config = dict(
    num_hidden_layers=8,
    hidden_size=256,
    hidden_act='swiglu',
    positions='rope',
    rope_theta=10000.0,
    rope_fraction=1.0,
    init='uniform',
    init_std_down=0.0033,
    weight_decay=0.0,
    warmup_steps=557,
    final_lr_fraction=0.0,
    dataset='wikipedia_en',
)
Each number is 50 + 12 x the weight over its row's rms, rounded and kept within 0 to 99. Layers, rows and columns count from 0. The size before them is the row's rms in percent of the matrix's.

# layer 2 MLP down (transposed), 704x256, rms 0.0491, rows 229-247, columns 0-127
100:34 62 58 56 36 55 64 29 61 45 53 38 62 46 38 38 56 56 55 39 46 66 64 63 57 36 48 59 44 56 40 53 53 52 70 39 48 56 54 50 44 37 31 65 33 50 41 53 30 44 45 56 44 42 65 50 21 54 48 51 61 56 50 32 46 62 42 44 43 29 50 47 58 36 62 63 50 35 52 51 56 61 40 18 52 50 41 28 61 69 58 48 50 35 65 53 46 65 54 56 52 43 63 60 36 56 50 42 53 56 59 48 46 34 59 85 49 42 32 62 68 44 76 51 67 54 47 36
099:59 48 48 63 40 48 56 53 67 47 34 51 46 75 53 51 41 42 70 63 39 49 36 65 69 38 66 33 55 79 50 50 66 52 56 55 43 49 47 40 36 51 57 41 46 41 66 62 52 68 45 47 52 37 35 59 49 42 15 45 57 51 46 47 39 35 31 47 53 60 36 47 56 55 69 47 71 52 74 78 36 36 42 47 46 44 44 43 53 80 64 55 48 68 46 43 46 51 38 33 39 43 56 57 50 67 54 52 47 53 46 69 52 47 67 58 36 73 52 36 33 49 66 59 51 59 53 63
095:48 55 39 29 61 53 48 26 45 40 47 70 65 84 54 81 60 55 75 55 55 66 54 30 36 52 46 51 51 59 61 49 39 35 60 52 65 46 63 76 43 61 51 59 62 48 55 44 63 58 58 35 56 49 69 38 51 55 54 45 34 34 62 73 69 67 54 50 39 33 33 48 58 46 47 41 50 46 37 29 58 39 45 34 39 40 59 37 50 40 61 58 51 37 15 53 32 41 46 42 52 68 41 38 52 46 53 58 58 43 63 54 50 47 53 63 65 36 45 21 45 47 59 40 74 32 56 48
094:64 41 32 47 40 52 51 99 45 41 47 51 46 48 57 57 49 46 61 51 67 43 55 74 40 46 49 40 57 29 43 37 52 50 44 34 31 64 59 46 33 48 60 54 63 50 55 56 49 45 52 44 51 50 51 26 32 23 49 63 26 68 66 72 49 53 30 50 64 48 42 43 40 45 54 73 69 48 71 45 39 50 50 51 64 42 34 39 44 70 31 47 51 60 44 46 42 41 50 25 28 42 47 52 60 47 55 42 40 56 51 34 46 57 27 64 24 45 68 47 38 52 53 57 43 40 57 35
105:45 34 18 46 50 43 24 16 57 35 64 46 57 44 30 63 35 37 42 59 39 53 54 48 52 61 50 51 46 48 40 45 44 75 52 43 60 54 42 52 64 28 59 46 71 60 49 54 50 45 67 49 24 56 45 24 58 76 49 54 36 35 51 57 41 80 57 67 38 66 45 42 66 49 33 63 59 50 57 55 46 54 53 60 73 53 40 45 41 39 66 54 40 64 54 50 43 36 57 45 48 34 51 59 66 53 59 34 27 33 59 53 64 40 44 29 59 45 46 46 34 54 57 46 53 65 46 50
098:58 50 28 49 46 48 33 69 51 34 38 59 43 57 46 65 44 69 45 26 61 28 53 44 72 33 62 63 53 44 28 39 31 44 30 50 42 56 63 69 43 59 71 42 72 57 76 33 69 50 41 66 23 47 65 65 55 45 60 44 59 59 55 82 49 62 43 37 44 44 45 32 57 52 61 59 54 47 48 45 23 41 46 55 31 53 52 63 34 60 74 37 43 56 60 47 46 50 69 62 53 49 39 49 50 46 41 61 41 54 48 50 52 50 32 37 43 42 53 57 43 31 15 64 53 69 23 50
096:48 60 34 57 46 53 54 24 66 43 32 50 57 63 57 49 34 30 50 68 57 63 65 61 60 40 46 67 58 45 45 40 55 45 76 61 26 29 62 46 54 70 53 26 32 45 50 35 68 39 69 59 30 53 43 51 41 48 59 55 71 34 60 30 47 25 45 45 34 71 50 63 58 13 64 57 59 49 50 40 37 58 42 50 38 50 46 28 59 56 58 46 48 42 40 64 44 40 51 36 43 41 49 55 41 69 38 39 53 62 42 52 23 48 54 38 67 51 64 50 19 48 34 63 54 44 48 43
101:25 48 54 56 21 30 51 65 52 52 63 44 51 51 50 39 43 59 54 58 41 40 47 56 58 42 19 21 50 54 40 49 51 29 44 45 59 53 39 46 49 31 54 68 45 61 67 26 48 35 39 60 56 35 34 37 34 37 38 47 52 59 63 47 18 52 25 61 43 34 58 64 51 50 45 44 69 52 39 75 57 58 52 41 56 55 42 43 56 15 63 46 71 52 53 33 48 44 64 58 57 65 64 58 43 69 50 44 44 41 52 55 63 46 35 32 59 49 59 48 38 72 48 51 65 43 34 74
102:59 38 46 57 69 38 49 40 50 50 54 54 53 36 45 43 31 60 63 41 42 52 35 61 49 60 45 42 58 52 32 45 29 46 57 67 58 40 66 74 46 57 58 42 53 24 37 38 56 39 46 61 39 82 51 52 43 68 53 50 59 54 49 49 50 42 44 42 47 38 60 71 59 48 45 41 40 25 55 52 33 54 72 40 64 32 54 46 55 52 56 46 57 56 59 28 46 39 51 44 50 35 59 36 60 28 57 62 66 27 30 52 40 47 44 37 43 54 57 38 46 60 51 60 27 44 22 44
096:65 41 56 65 45 54 49 49 40 43 66 75 44 38 45 62 51 53 39 30 56 63 40 46 51 48 61 54 43 55 39 39 41 61 46 51 32 68 36 69 54 55 59 44 39 57 35 63 51 55 46 32 56 50 56 53 44 24 50 66 45 53 25 50 54 44 61 66 59 65 49 67 51 53 38 64 46 53 48 62 50 61 44 39 54 61 56 45 70 25 45 57 76 57 35 62 30 35 62 65 55 47 27 46 30 58 52 59 58 33 44 43 65 50 38 55 62 40 59 79 52 51 68 42 45 40 57 35
103:69 84 51 48 53 51 59 66 45 55 57 51 55 64 39 53 42 47 50 62 68 47 75 53 26 47 61 59 50 62 39 32 22 45 31 49 61 58 53 64 52 49 53 44 52 34 59 38 62 49 53 49 25 47 75 62 46 42 30 72 61 57 45 71 36 42 61 51 52 48 55 54 59 51 31 32 53 58 33 63 39 39 63 51 60 47 34 62 79 54 49 52 65 55 76 37 71 56 45 47 49 48 44 71 64 59 43 41 69 32 31 58 41 41 33 37 47 68 67 65 58 52 46 33 33 58 59 47
092:47 47 47 64 37 61 36 95 39 45 56 47 51 65 69 43 48 47 39 38 61 64 47 68 43 53 39 58 30 61 65 58 48 51 56 64 44 46 58 52 57 42 42 42 44 42 60 45 48 47 55 54 43 78 53 40 66 22 46 46 51 60 48 36 62 64 57 51 69 74 62 50 59 63 37 45 56 34 54 32 29 36 43 59 57 42 54 60 38 58 57 39 58 51 54 30 62 31 50 66 64 64 28 43 41 60 51 47 55 35 48 43 67 49 27 49 26 46 30 43 50 51 42 46 42 27 54 42
088:42 70 36 47 57 49 47 78 64 44 67 57 64 71 55 49 49 65 41 41 38 66 45 48 48 61 57 41 43 41 56 59 51 40 27 52 32 33 32 47 65 64 33 43 63 63 47 47 56 53 55 39 51 54 58 42 49 17 64 46 40 41 63 48 49 45 62 40 68 55 59 54 32 39 40 57 52 48 51 43 57 49 42 35 50 76 49 57 41 57 45 47 47 50 37 60 41 41 49 43 51 44 49 64 51 40 51 48 40 57 44 49 46 62 45 55 36 46 45 73 79 57 58 50 63 23 67 32
103:47 57 52 53 64 64 56 78 60 35 26 72 45 50 49 58 54 47 71 56 43 47 59 64 46 51 37 35 43 63 58 57 63 43 48 54 50 60 23 43 59 47 69 41 38 65 45 65 77 41 58 34 55 39 57 44 55 30 55 50 55 72 62 53 47 38 45 41 36 53 52 54 46 58 45 50 56 64 52 45 59 45 35 68 55 44 39 61 43 35 31 73 22 44 36 35 71 38 54 46 62 42 60 44 38 67 62 22 56 54 44 71 70 44 48 53 45 45 42 29 37 37 07 61 74 53 54 43
095:38 26 57 60 64 49 48 32 58 43 57 47 48 45 37 49 54 70 42 60 40 56 45 65 48 54 61 52 36 51 18 54 46 68 53 42 53 44 42 29 45 45 53 40 50 65 49 60 65 50 63 42 48 46 47 51 43 60 27 51 75 57 55 51 59 55 68 70 42 54 52 45 75 50 28 27 41 62 56 25 49 48 50 73 54 46 49 36 55 56 45 67 53 45 53 47 52 51 48 64 35 60 34 49 55 53 42 40 50 52 55 58 46 37 46 29 48 52 55 56 55 66 42 48 70 52 37 33
097:37 37 61 65 45 62 34 58 45 29 67 34 61 52 55 54 58 33 38 43 74 48 59 23 37 39 55 78 42 37 51 48 47 41 50 60 72 35 38 52 53 15 58 55 64 52 54 51 28 48 49 64 26 56 55 40 49 48 44 60 39 68 53 39 48 44 68 52 44 45 48 36 62 18 47 47 72 43 66 42 45 43 33 37 37 42 45 63 50 63 49 48 63 68 68 68 46 43 52 60 64 42 41 59 48 32 54 58 34 35 67 53 57 54 54 60 31 29 54 51 53 47 67 43 39 63 52 45
100:23 53 47 42 63 52 42 84 48 50 56 53 62 48 45 68 41 63 54 46 48 57 67 47 48 35 49 29 37 56 51 48 52 47 66 75 38 64 59 46 38 64 41 44 45 35 35 58 58 58 35 50 55 30 58 40 30 31 56 52 60 54 36 49 36 57 54 63 73 41 64 49 67 57 46 43 60 69 63 63 55 53 59 50 71 46 54 60 52 44 59 41 52 51 46 28 49 56 53 57 64 61 24 66 43 67 64 60 64 72 56 64 52 63 60 50 54 38 49 51 62 43 57 37 50 55 74 18
101:69 58 51 64 33 53 65 37 60 39 67 60 50 33 26 33 37 56 58 66 44 38 50 64 44 42 59 31 36 17 21 53 45 42 61 65 44 42 47 63 56 43 59 49 38 65 57 60 21 63 58 50 55 34 49 68 55 24 43 45 63 42 51 49 47 50 45 61 75 35 46 35 64 61 58 40 44 67 32 39 70 63 59 58 70 57 57 51 51 31 32 44 43 59 59 61 68 52 52 51 75 50 52 64 64 46 43 37 69 55 40 44 42 57 62 53 34 37 49 58 58 54 49 53 27 76 24 47
099:64 64 57 68 49 73 45 45 47 48 31 45 50 39 47 46 52 47 62 58 49 44 47 46 56 51 60 59 48 38 63 52 32 46 39 82 46 57 89 55 46 51 56 60 50 52 27 52 20 33 46 62 42 50 63 57 66 65 62 60 45 39 60 27 43 44 40 59 58 46 59 62 59 59 58 66 46 81 50 51 57 46 54 34 54 33 53 43 54 58 77 46 35 53 65 47 58 45 38 41 36 71 29 60 48 52 69 39 52 72 32 48 59 66 41 21 44 45 42 58 47 69 66 38 35 67 38 58
# layer 2 MLP gate, 704x256, rms 0.0567, rows 230-247, columns 0-127
096:47 39 73 36 62 49 59 46 51 47 52 54 71 52 64 58 64 42 51 52 51 39 68 49 72 41 61 47 27 59 62 35 43 71 37 62 54 66 40 21 47 37 43 36 47 47 57 69 56 56 27 58 31 63 56 57 57 50 58 38 32 66 44 41 59 27 48 63 62 55 42 39 59 36 53 63 64 60 79 65 67 65 42 51 43 53 26 39 49 63 46 51 61 61 55 50 52 49 44 46 24 40 50 57 55 54 50 75 64 73 52 67 62 42 44 41 33 80 82 60 30 42 68 66 61 45 51 57
093:58 53 47 46 67 37 45 65 22 66 30 36 50 44 60 60 52 74 69 73 62 61 32 45 37 48 49 41 45 53 48 52 56 37 45 54 41 26 58 61 59 46 44 48 69 50 54 48 61 39 29 52 41 34 64 73 32 53 40 44 66 50 52 57 66 68 58 56 48 58 45 50 46 32 58 46 56 21 69 49 59 44 40 45 66 62 55 25 38 30 75 54 21 70 56 48 51 50 52 47 70 60 56 37 52 54 33 63 63 63 43 62 50 43 54 39 39 49 46 55 45 65 52 55 51 30 46 66
091:49 36 30 62 59 33 58 52 43 56 69 59 45 50 51 34 54 44 64 29 72 59 45 50 44 43 48 38 51 37 60 46 43 35 58 64 55 60 64 39 72 43 61 60 43 80 62 29 38 38 59 61 48 54 55 46 47 66 48 54 52 45 67 57 42 54 58 54 58 51 45 16 35 42 50 29 44 62 49 55 43 52 32 59 58 42 52 45 12 56 70 54 63 56 51 52 49 59 54 48 47 56 64 31 58 39 63 45 67 53 29 57 43 42 43 33 52 48 47 53 53 65 58 58 42 55 46 46
102:58 57 43 56 40 56 55 62 57 79 36 21 67 42 45 47 34 53 58 62 62 54 60 43 56 50 50 44 66 45 33 58 75 46 47 48 35 55 65 32 45 46 66 34 40 25 25 44 46 50 36 79 50 48 59 53 45 36 44 24 57 62 54 51 60 36 54 70 68 68 54 63 55 60 29 74 47 66 58 64 60 62 47 41 61 53 49 40 50 34 67 63 52 46 65 46 47 52 54 56 50 50 38 60 54 29 65 65 57 61 36 26 51 40 59 52 61 43 55 65 68 62 49 66 66 41 25 54
094:38 59 54 46 54 40 47 71 52 53 62 69 63 78 49 52 74 57 34 79 71 54 53 71 38 44 45 40 48 53 73 63 61 52 36 22 57 51 76 57 47 56 39 44 38 60 46 51 50 54 38 41 76 35 44 53 53 50 63 41 53 32 33 68 38 29 61 46 44 80 58 39 50 54 37 73 65 50 29 59 69 66 55 42 43 59 47 40 63 39 35 59 48 62 59 66 62 52 40 60 58 35 56 58 67 70 43 40 49 58 54 61 42 66 74 45 56 70 50 52 68 55 68 31 32 49 63 71
093:61 55 30 43 49 55 44 42 52 75 61 38 56 44 37 40 46 38 33 49 53 32 40 51 64 38 51 59 52 45 50 43 66 54 54 51 17 43 55 62 51 56 58 39 28 29 39 53 46 41 44 39 50 23 55 45 40 65 53 49 58 57 59 28 48 44 63 54 41 51 59 25 23 57 35 57 43 37 16 43 68 58 42 52 59 34 64 59 58 31 38 41 39 40 47 60 49 64 51 31 59 53 39 64 49 56 33 80 49 36 59 51 41 50 45 59 53 54 59 49 26 55 52 73 50 35 36 42
100:66 56 36 34 45 53 70 61 55 34 25 45 52 50 47 49 55 61 60 62 41 43 49 45 63 52 53 65 69 42 55 40 35 40 41 37 58 55 41 58 49 35 48 53 67 44 66 40 45 49 38 45 48 58 54 40 59 47 44 42 59 32 57 42 30 60 31 38 57 49 68 58 56 83 51 39 46 45 31 49 64 68 45 58 45 53 37 80 67 41 33 47 25 52 35 62 41 54 39 27 52 48 55 73 54 57 44 31 40 45 39 67 25 55 49 52 38 59 57 52 43 53 53 50 55 70 26 41
096:43 63 46 53 51 60 54 47 57 51 47 46 53 38 68 43 69 43 56 44 57 45 55 35 53 35 58 47 56 53 65 42 68 50 39 37 59 58 30 51 37 39 36 67 56 35 43 37 67 41 65 64 54 57 32 21 48 60 62 64 43 31 48 64 50 71 48 48 38 63 40 39 45 50 63 47 20 58 48 36 45 67 44 75 63 55 40 57 35 24 25 57 47 50 56 56 47 34 56 38 32 62 58 51 51 51 44 54 26 56 63 51 48 50 20 54 47 42 47 30 43 38 36 29 62 50 58 48
105:27 43 63 26 54 44 63 53 22 44 60 51 49 66 62 50 51 63 47 53 64 73 67 58 55 56 60 59 73 23 50 48 72 41 50 55 41 50 54 68 50 47 29 59 31 49 53 45 55 56 61 50 46 38 61 55 48 59 73 40 67 40 49 51 57 24 51 54 55 44 69 64 71 35 37 54 58 58 34 57 79 24 55 66 38 63 65 56 23 42 53 39 52 40 59 58 44 38 47 54 59 66 19 78 49 44 52 45 31 35 55 49 50 40 52 31 60 50 57 39 49 42 38 29 55 44 45 45
098:54 43 40 48 70 53 35 42 40 49 12 57 52 52 48 39 56 46 60 67 67 54 42 40 50 46 72 55 52 63 31 40 53 63 44 60 68 62 47 49 49 61 56 44 38 51 58 44 28 47 53 48 52 52 32 73 47 36 52 63 58 48 40 33 48 44 50 37 37 45 56 63 53 51 48 72 43 35 46 26 41 34 42 41 66 52 65 61 42 48 39 50 36 43 31 53 46 57 32 57 43 35 61 65 40 67 43 45 55 65 50 49 59 56 59 51 62 71 59 60 31 47 49 60 44 51 54 61
096:64 53 58 45 67 34 54 26 61 41 63 57 46 54 32 47 53 54 48 59 54 36 45 44 69 40 58 51 50 60 50 27 61 69 63 66 36 58 48 62 62 74 48 36 67 55 41 59 63 39 31 62 75 37 62 46 46 48 48 45 58 55 30 44 50 40 61 57 41 49 44 67 57 38 50 37 48 33 64 35 87 50 61 51 45 62 34 32 57 40 68 64 46 55 51 43 41 55 39 41 56 36 49 64 48 50 40 66 33 59 37 36 50 61 67 55 73 43 62 40 68 45 42 62 53 50 47 46
093:49 60 56 41 54 69 39 61 73 47 77 44 35 41 30 52 67 62 66 44 39 52 78 34 37 43 24 37 56 48 34 33 50 55 52 58 53 58 48 42 76 56 32 67 37 62 66 57 41 54 63 53 22 46 37 47 47 47 35 50 61 68 52 38 48 42 60 67 45 32 69 51 56 51 34 45 52 55 60 18 38 48 59 69 68 39 44 48 47 38 64 40 26 30 47 54 37 61 57 57 65 41 22 45 57 56 58 55 43 33 35 50 39 42 52 56 46 42 38 35 50 44 35 61 39 45 28 66
102:32 27 51 47 62 51 37 37 33 53 79 66 59 43 53 51 52 41 49 33 37 39 66 51 32 46 54 70 35 44 40 60 53 55 55 57 57 38 47 60 66 41 32 64 56 32 45 53 35 63 37 58 53 50 51 39 44 68 45 73 64 52 53 64 49 51 48 55 67 51 48 54 42 32 58 44 56 60 30 36 48 56 66 54 36 52 62 38 36 49 52 16 52 35 45 84 30 45 31 63 49 68 36 65 47 46 38 61 50 50 49 16 56 60 54 66 44 49 65 35 46 63 60 37 41 46 33 39
093:72 70 35 42 59 62 52 55 60 54 34 45 37 69 57 75 28 57 61 39 61 50 40 64 45 53 60 24 44 51 44 42 53 67 55 50 35 46 44 42 34 64 48 43 61 55 50 36 39 47 50 26 62 80 39 35 56 46 62 41 56 42 35 50 37 40 66 44 49 36 55 31 63 64 56 43 44 54 72 56 49 63 50 28 59 34 39 75 40 55 55 42 38 66 54 48 31 41 44 39 45 38 62 55 28 36 42 40 54 59 69 48 45 48 59 66 38 89 41 48 61 50 39 72 41 68 38 55
092:46 31 49 61 39 46 64 56 53 38 43 38 61 58 49 64 62 49 32 71 73 53 61 57 54 70 41 57 46 29 47 28 56 56 51 55 48 38 54 55 48 29 53 56 63 51 34 33 47 42 57 44 71 59 58 59 50 49 54 56 42 37 38 59 43 47 75 62 51 37 45 51 72 32 43 46 48 59 48 53 55 47 34 44 63 56 43 60 68 48 44 63 65 77 42 43 54 69 50 65 44 53 34 55 45 42 76 35 68 62 28 66 79 43 49 37 61 37 60 36 39 53 63 70 50 46 53 56
102:45 51 42 60 84 69 50 64 51 41 25 45 59 57 45 50 36 51 56 63 64 47 55 60 65 88 51 57 52 48 53 60 64 67 37 54 49 36 41 41 61 54 56 46 46 58 60 54 46 74 56 60 60 50 64 56 59 48 77 45 68 41 60 69 47 23 35 52 49 75 27 53 55 41 37 52 44 51 48 59 57 56 51 59 71 56 54 38 61 57 34 45 46 43 44 35 40 41 45 57 55 41 51 68 47 45 39 45 33 65 30 48 42 70 60 55 55 76 34 49 62 74 43 58 40 56 40 52
104:58 49 54 62 62 64 37 58 51 59 30 40 58 59 47 51 55 30 48 40 39 41 52 57 30 48 69 44 44 43 64 49 26 66 28 55 38 32 76 50 37 42 34 66 44 27 39 54 40 40 37 41 37 52 49 31 54 41 44 75 43 78 40 40 55 63 49 58 68 48 54 45 40 56 60 66 51 20 57 68 48 35 47 62 53 55 55 46 47 47 46 74 40 51 50 33 49 50 49 52 62 56 51 48 56 35 39 50 80 44 46 64 27 44 32 36 46 49 41 52 54 43 56 56 40 41 55 60
097:62 24 54 52 55 51 39 46 38 41 48 53 61 61 61 43 60 51 35 56 67 25 51 40 61 48 34 59 44 43 68 44 69 55 62 32 42 41 61 52 18 32 30 51 35 41 81 68 51 53 61 49 51 56 47 60 53 47 35 66 57 68 39 42 35 54 48 33 66 50 50 73 66 44 34 47 50 47 34 60 42 30 63 50 53 64 53 80 57 64 29 52 32 59 57 46 59 73 37 47 39 40 43 60 58 31 24 42 45 61 27 57 45 59 50 48 65 51 47 47 32 57 31 80 37 38 55 50
# layer 2 MLP up, 704x256, rms 0.0532, rows 230-247, columns 0-127
095:61 42 47 53 52 47 55 46 53 39 55 66 55 31 51 61 58 62 44 42 43 43 49 36 58 52 65 58 41 43 77 54 39 56 43 44 70 62 68 60 52 45 58 47 46 29 60 51 49 50 44 66 48 37 58 54 47 74 61 50 39 44 43 22 73 64 67 43 69 38 50 43 57 62 42 51 50 72 71 37 61 57 65 58 44 47 56 67 57 47 00 43 44 40 41 35 57 61 50 58 49 63 49 56 34 44 42 56 46 48 54 71 67 34 42 42 63 67 42 70 45 68 39 52 37 56 77 38
096:37 48 49 75 53 57 60 43 27 49 42 56 69 66 36 57 55 61 49 69 61 67 35 54 63 52 51 41 57 47 50 49 45 60 64 35 59 56 66 56 49 40 63 49 42 72 43 57 51 64 65 55 74 56 51 45 56 58 35 47 51 39 35 28 55 52 56 80 53 54 58 50 52 72 37 65 52 27 41 55 46 42 57 50 29 44 55 50 54 24 53 25 57 60 43 53 69 40 35 50 55 56 32 58 62 77 44 48 55 53 73 69 43 23 59 44 20 56 37 62 67 36 64 50 49 54 75 86
095:38 70 52 50 42 56 39 48 50 54 63 58 74 61 19 53 53 58 46 61 58 37 58 78 45 45 54 61 59 43 45 67 53 52 42 65 67 54 45 58 50 33 39 53 52 57 52 51 43 42 63 71 38 55 67 59 55 48 65 49 41 46 31 32 59 69 76 58 39 59 44 52 74 63 47 55 51 53 46 38 56 58 56 34 72 52 72 44 46 44 76 50 71 59 33 51 45 41 31 40 35 51 50 55 60 43 58 45 44 35 64 43 32 32 59 51 74 53 63 45 45 45 24 32 54 57 28 62
104:85 54 32 60 64 47 64 52 25 56 55 51 42 70 55 44 36 52 37 57 49 65 56 53 36 62 31 39 50 53 34 44 55 72 57 50 68 53 33 60 39 36 70 54 42 65 51 64 71 39 65 65 55 53 65 58 57 46 69 58 54 35 64 50 62 76 39 58 41 46 57 40 40 64 46 59 52 69 43 80 37 63 63 58 70 52 31 64 56 47 39 58 47 27 50 59 61 39 45 56 36 37 40 78 70 52 28 59 42 31 41 33 48 38 48 43 53 73 56 65 56 62 36 49 48 48 37 55
096:61 85 66 60 56 55 52 55 55 52 64 44 45 63 42 63 52 35 18 76 56 72 50 39 34 68 45 23 41 50 56 41 63 49 46 52 48 50 57 36 27 73 34 66 47 47 37 32 49 57 21 31 62 28 30 45 42 37 60 55 61 48 47 34 45 45 35 48 42 45 62 52 47 36 37 58 54 40 51 45 54 62 53 71 54 53 60 60 68 40 43 59 50 50 49 43 36 50 50 51 58 34 35 58 39 46 58 51 43 52 49 42 61 29 49 61 46 35 46 34 54 62 45 26 48 39 71 68
097:57 68 47 49 65 65 37 41 44 59 59 60 32 55 71 53 49 49 53 39 39 60 67 57 41 58 37 51 60 63 53 42 72 48 53 43 60 53 30 49 56 43 52 54 56 48 66 52 34 50 60 55 42 51 43 59 60 55 64 61 24 52 28 62 42 53 40 66 66 49 54 57 46 56 62 48 34 72 54 59 47 61 59 45 56 80 49 64 40 68 44 54 52 47 44 49 56 50 41 85 56 65 23 46 53 58 40 37 44 32 58 70 47 47 44 66 64 34 23 41 78 40 63 37 43 36 40 43
099:46 55 81 47 29 53 54 43 69 22 47 55 26 63 62 33 72 43 49 43 43 43 38 29 35 64 43 71 51 39 53 42 32 54 61 39 38 76 60 66 40 48 44 52 34 45 59 51 65 54 28 37 48 50 58 17 55 62 59 50 37 48 67 46 41 36 49 46 46 49 46 58 47 47 39 63 57 44 36 56 31 50 47 31 43 74 66 35 43 48 64 48 50 56 40 51 48 68 50 61 48 45 48 45 73 50 36 44 25 61 59 66 66 53 34 33 52 41 54 50 42 38 36 32 41 38 39 58
100:50 62 51 52 65 64 52 48 67 39 31 66 52 52 62 51 43 37 33 49 74 31 48 36 49 44 30 35 54 57 58 53 67 50 57 38 46 52 41 43 28 59 50 53 52 65 53 63 43 66 62 53 79 35 51 55 68 53 51 46 46 55 58 21 28 71 56 56 61 71 43 60 35 48 43 42 71 61 48 49 66 50 34 60 40 54 55 55 69 58 47 29 36 55 45 79 45 43 42 34 45 48 49 45 46 57 45 41 48 90 54 57 54 49 57 60 34 57 28 38 64 36 51 46 61 72 68 59
101:37 55 42 53 44 48 48 52 48 48 32 53 57 44 53 37 62 37 72 51 51 69 76 48 68 50 56 51 60 46 34 51 66 37 46 35 44 48 64 30 14 52 35 55 57 32 51 51 73 51 56 59 46 55 58 50 47 58 46 55 33 38 60 49 60 32 33 44 39 40 47 66 63 71 46 53 61 70 47 36 58 45 38 64 39 62 48 60 51 59 49 17 44 36 55 40 60 40 64 40 72 49 51 60 29 57 53 49 59 62 33 49 50 52 59 29 46 67 47 56 37 64 56 47 34 60 20 34
102:59 61 59 48 47 49 29 43 41 49 50 61 49 60 64 44 57 63 44 56 29 76 41 48 74 25 50 36 65 40 51 58 49 34 47 50 44 52 60 57 59 53 40 63 61 55 72 54 40 67 63 46 69 56 48 44 55 65 54 38 33 38 52 62 59 56 38 55 37 54 54 54 54 71 51 47 54 55 57 53 37 43 50 27 27 26 57 57 74 58 54 45 47 42 41 49 50 37 53 62 49 34 26 51 44 58 34 30 49 51 74 17 76 60 45 50 48 54 37 31 62 67 54 55 69 63 47 26
096:56 46 46 48 76 29 56 43 53 53 49 57 52 49 46 39 53 42 48 56 57 35 64 31 51 66 39 40 64 47 35 45 36 68 55 53 47 69 60 55 36 68 41 34 64 44 46 73 61 65 44 55 62 32 41 59 54 66 63 47 58 55 39 61 25 40 28 48 42 39 32 50 43 46 55 41 58 49 52 70 67 66 61 54 57 59 51 54 58 38 52 54 38 40 50 67 42 55 55 56 41 23 67 60 64 26 66 51 39 61 49 54 42 53 64 74 74 57 65 46 39 29 55 34 52 50 41 55
091:55 23 49 75 33 39 63 51 33 63 33 37 46 37 45 52 32 44 55 48 65 33 56 57 50 33 50 60 41 51 61 58 48 61 53 48 80 36 35 63 41 61 42 38 53 48 50 54 70 57 40 54 69 46 62 57 47 65 48 48 45 52 48 49 36 57 48 63 57 44 46 44 42 35 33 55 61 52 52 52 53 50 42 38 44 39 44 31 66 41 61 50 71 45 42 36 54 47 66 36 41 64 63 63 40 49 62 71 49 63 31 50 40 53 55 70 42 42 62 30 45 09 70 52 48 43 55 52
100:54 47 42 45 65 65 46 46 65 44 56 49 43 66 54 53 26 53 42 67 41 17 56 60 44 60 66 55 51 39 31 47 38 46 57 54 34 32 31 41 24 36 41 45 50 63 24 50 44 54 48 49 46 59 48 36 39 52 40 71 57 64 66 69 39 37 57 61 52 51 29 50 48 45 60 57 67 55 55 61 63 78 39 36 48 65 50 67 54 63 68 51 53 46 59 57 40 76 59 56 46 57 32 47 64 54 67 60 58 47 53 56 45 50 38 60 26 38 46 38 39 62 22 42 37 43 50 48
091:48 52 51 50 59 47 51 40 41 52 45 61 62 52 50 51 34 59 43 67 68 49 54 35 50 49 59 62 33 59 55 68 36 61 65 47 43 53 63 48 76 44 45 40 39 42 38 44 51 28 29 56 53 62 47 31 54 60 50 40 59 58 56 47 48 46 34 59 47 59 26 55 30 42 49 54 29 41 59 49 54 43 63 56 64 59 61 45 57 34 51 24 45 51 57 51 44 41 45 60 50 65 40 52 41 59 32 66 33 52 58 45 24 51 40 60 52 47 53 60 43 53 44 64 47 54 79 61
093:69 35 44 38 48 50 39 57 69 61 51 54 36 38 45 40 73 50 35 60 34 09 80 58 56 70 34 52 84 31 25 44 47 69 49 44 49 68 64 42 51 72 44 44 48 48 50 64 78 53 66 46 48 37 43 58 49 45 41 47 47 48 50 60 31 56 50 36 52 51 36 57 44 83 51 64 49 68 66 44 32 42 42 42 65 29 68 70 63 47 49 39 59 56 51 41 62 49 58 44 44 40 41 36 65 45 42 47 52 59 32 45 71 51 51 22 70 49 43 44 56 37 27 62 46 55 59 67
105:44 51 56 52 64 29 51 45 80 48 47 54 26 40 80 50 55 57 30 59 56 56 37 48 60 53 35 45 41 41 50 43 43 32 57 47 28 49 46 59 59 42 32 54 27 65 72 57 44 53 63 40 60 50 30 48 53 44 76 53 64 56 46 54 42 32 43 43 43 83 58 67 41 43 66 48 57 69 59 59 77 75 48 53 57 54 45 75 59 58 48 48 66 56 46 62 53 32 53 55 59 58 53 37 32 52 51 65 49 62 39 40 72 48 51 58 42 45 66 43 42 33 55 39 21 36 47 47
100:51 48 28 61 50 57 46 48 39 56 81 49 62 77 33 32 54 62 51 54 71 49 48 34 57 49 44 58 46 56 49 53 72 37 57 55 33 48 50 46 25 66 74 53 36 49 67 50 47 39 54 50 52 38 47 55 43 58 54 52 53 44 50 55 44 35 66 59 54 56 67 47 52 39 48 49 60 42 36 58 52 70 66 59 34 46 40 46 60 47 53 28 58 44 19 43 49 31 37 63 49 35 38 49 55 53 45 39 59 26 49 43 58 58 47 41 28 21 45 63 38 49 73 56 53 54 32 58
098:31 54 63 56 52 37 73 44 58 51 42 33 53 31 53 53 63 59 53 36 50 65 48 77 41 34 52 58 44 59 38 55 57 51 55 39 62 47 28 59 60 67 64 54 52 51 55 49 37 42 58 46 65 37 51 73 51 38 69 43 35 59 50 57 24 60 61 66 49 66 49 37 69 68 64 30 51 43 67 51 53 61 42 57 34 60 53 37 48 51 62 40 67 51 57 54 31 46 69 64 42 32 53 41 35 51 61 48 67 37 66 42 59 54 52 51 43 56 60 53 43 36 77 26 49 55 67 59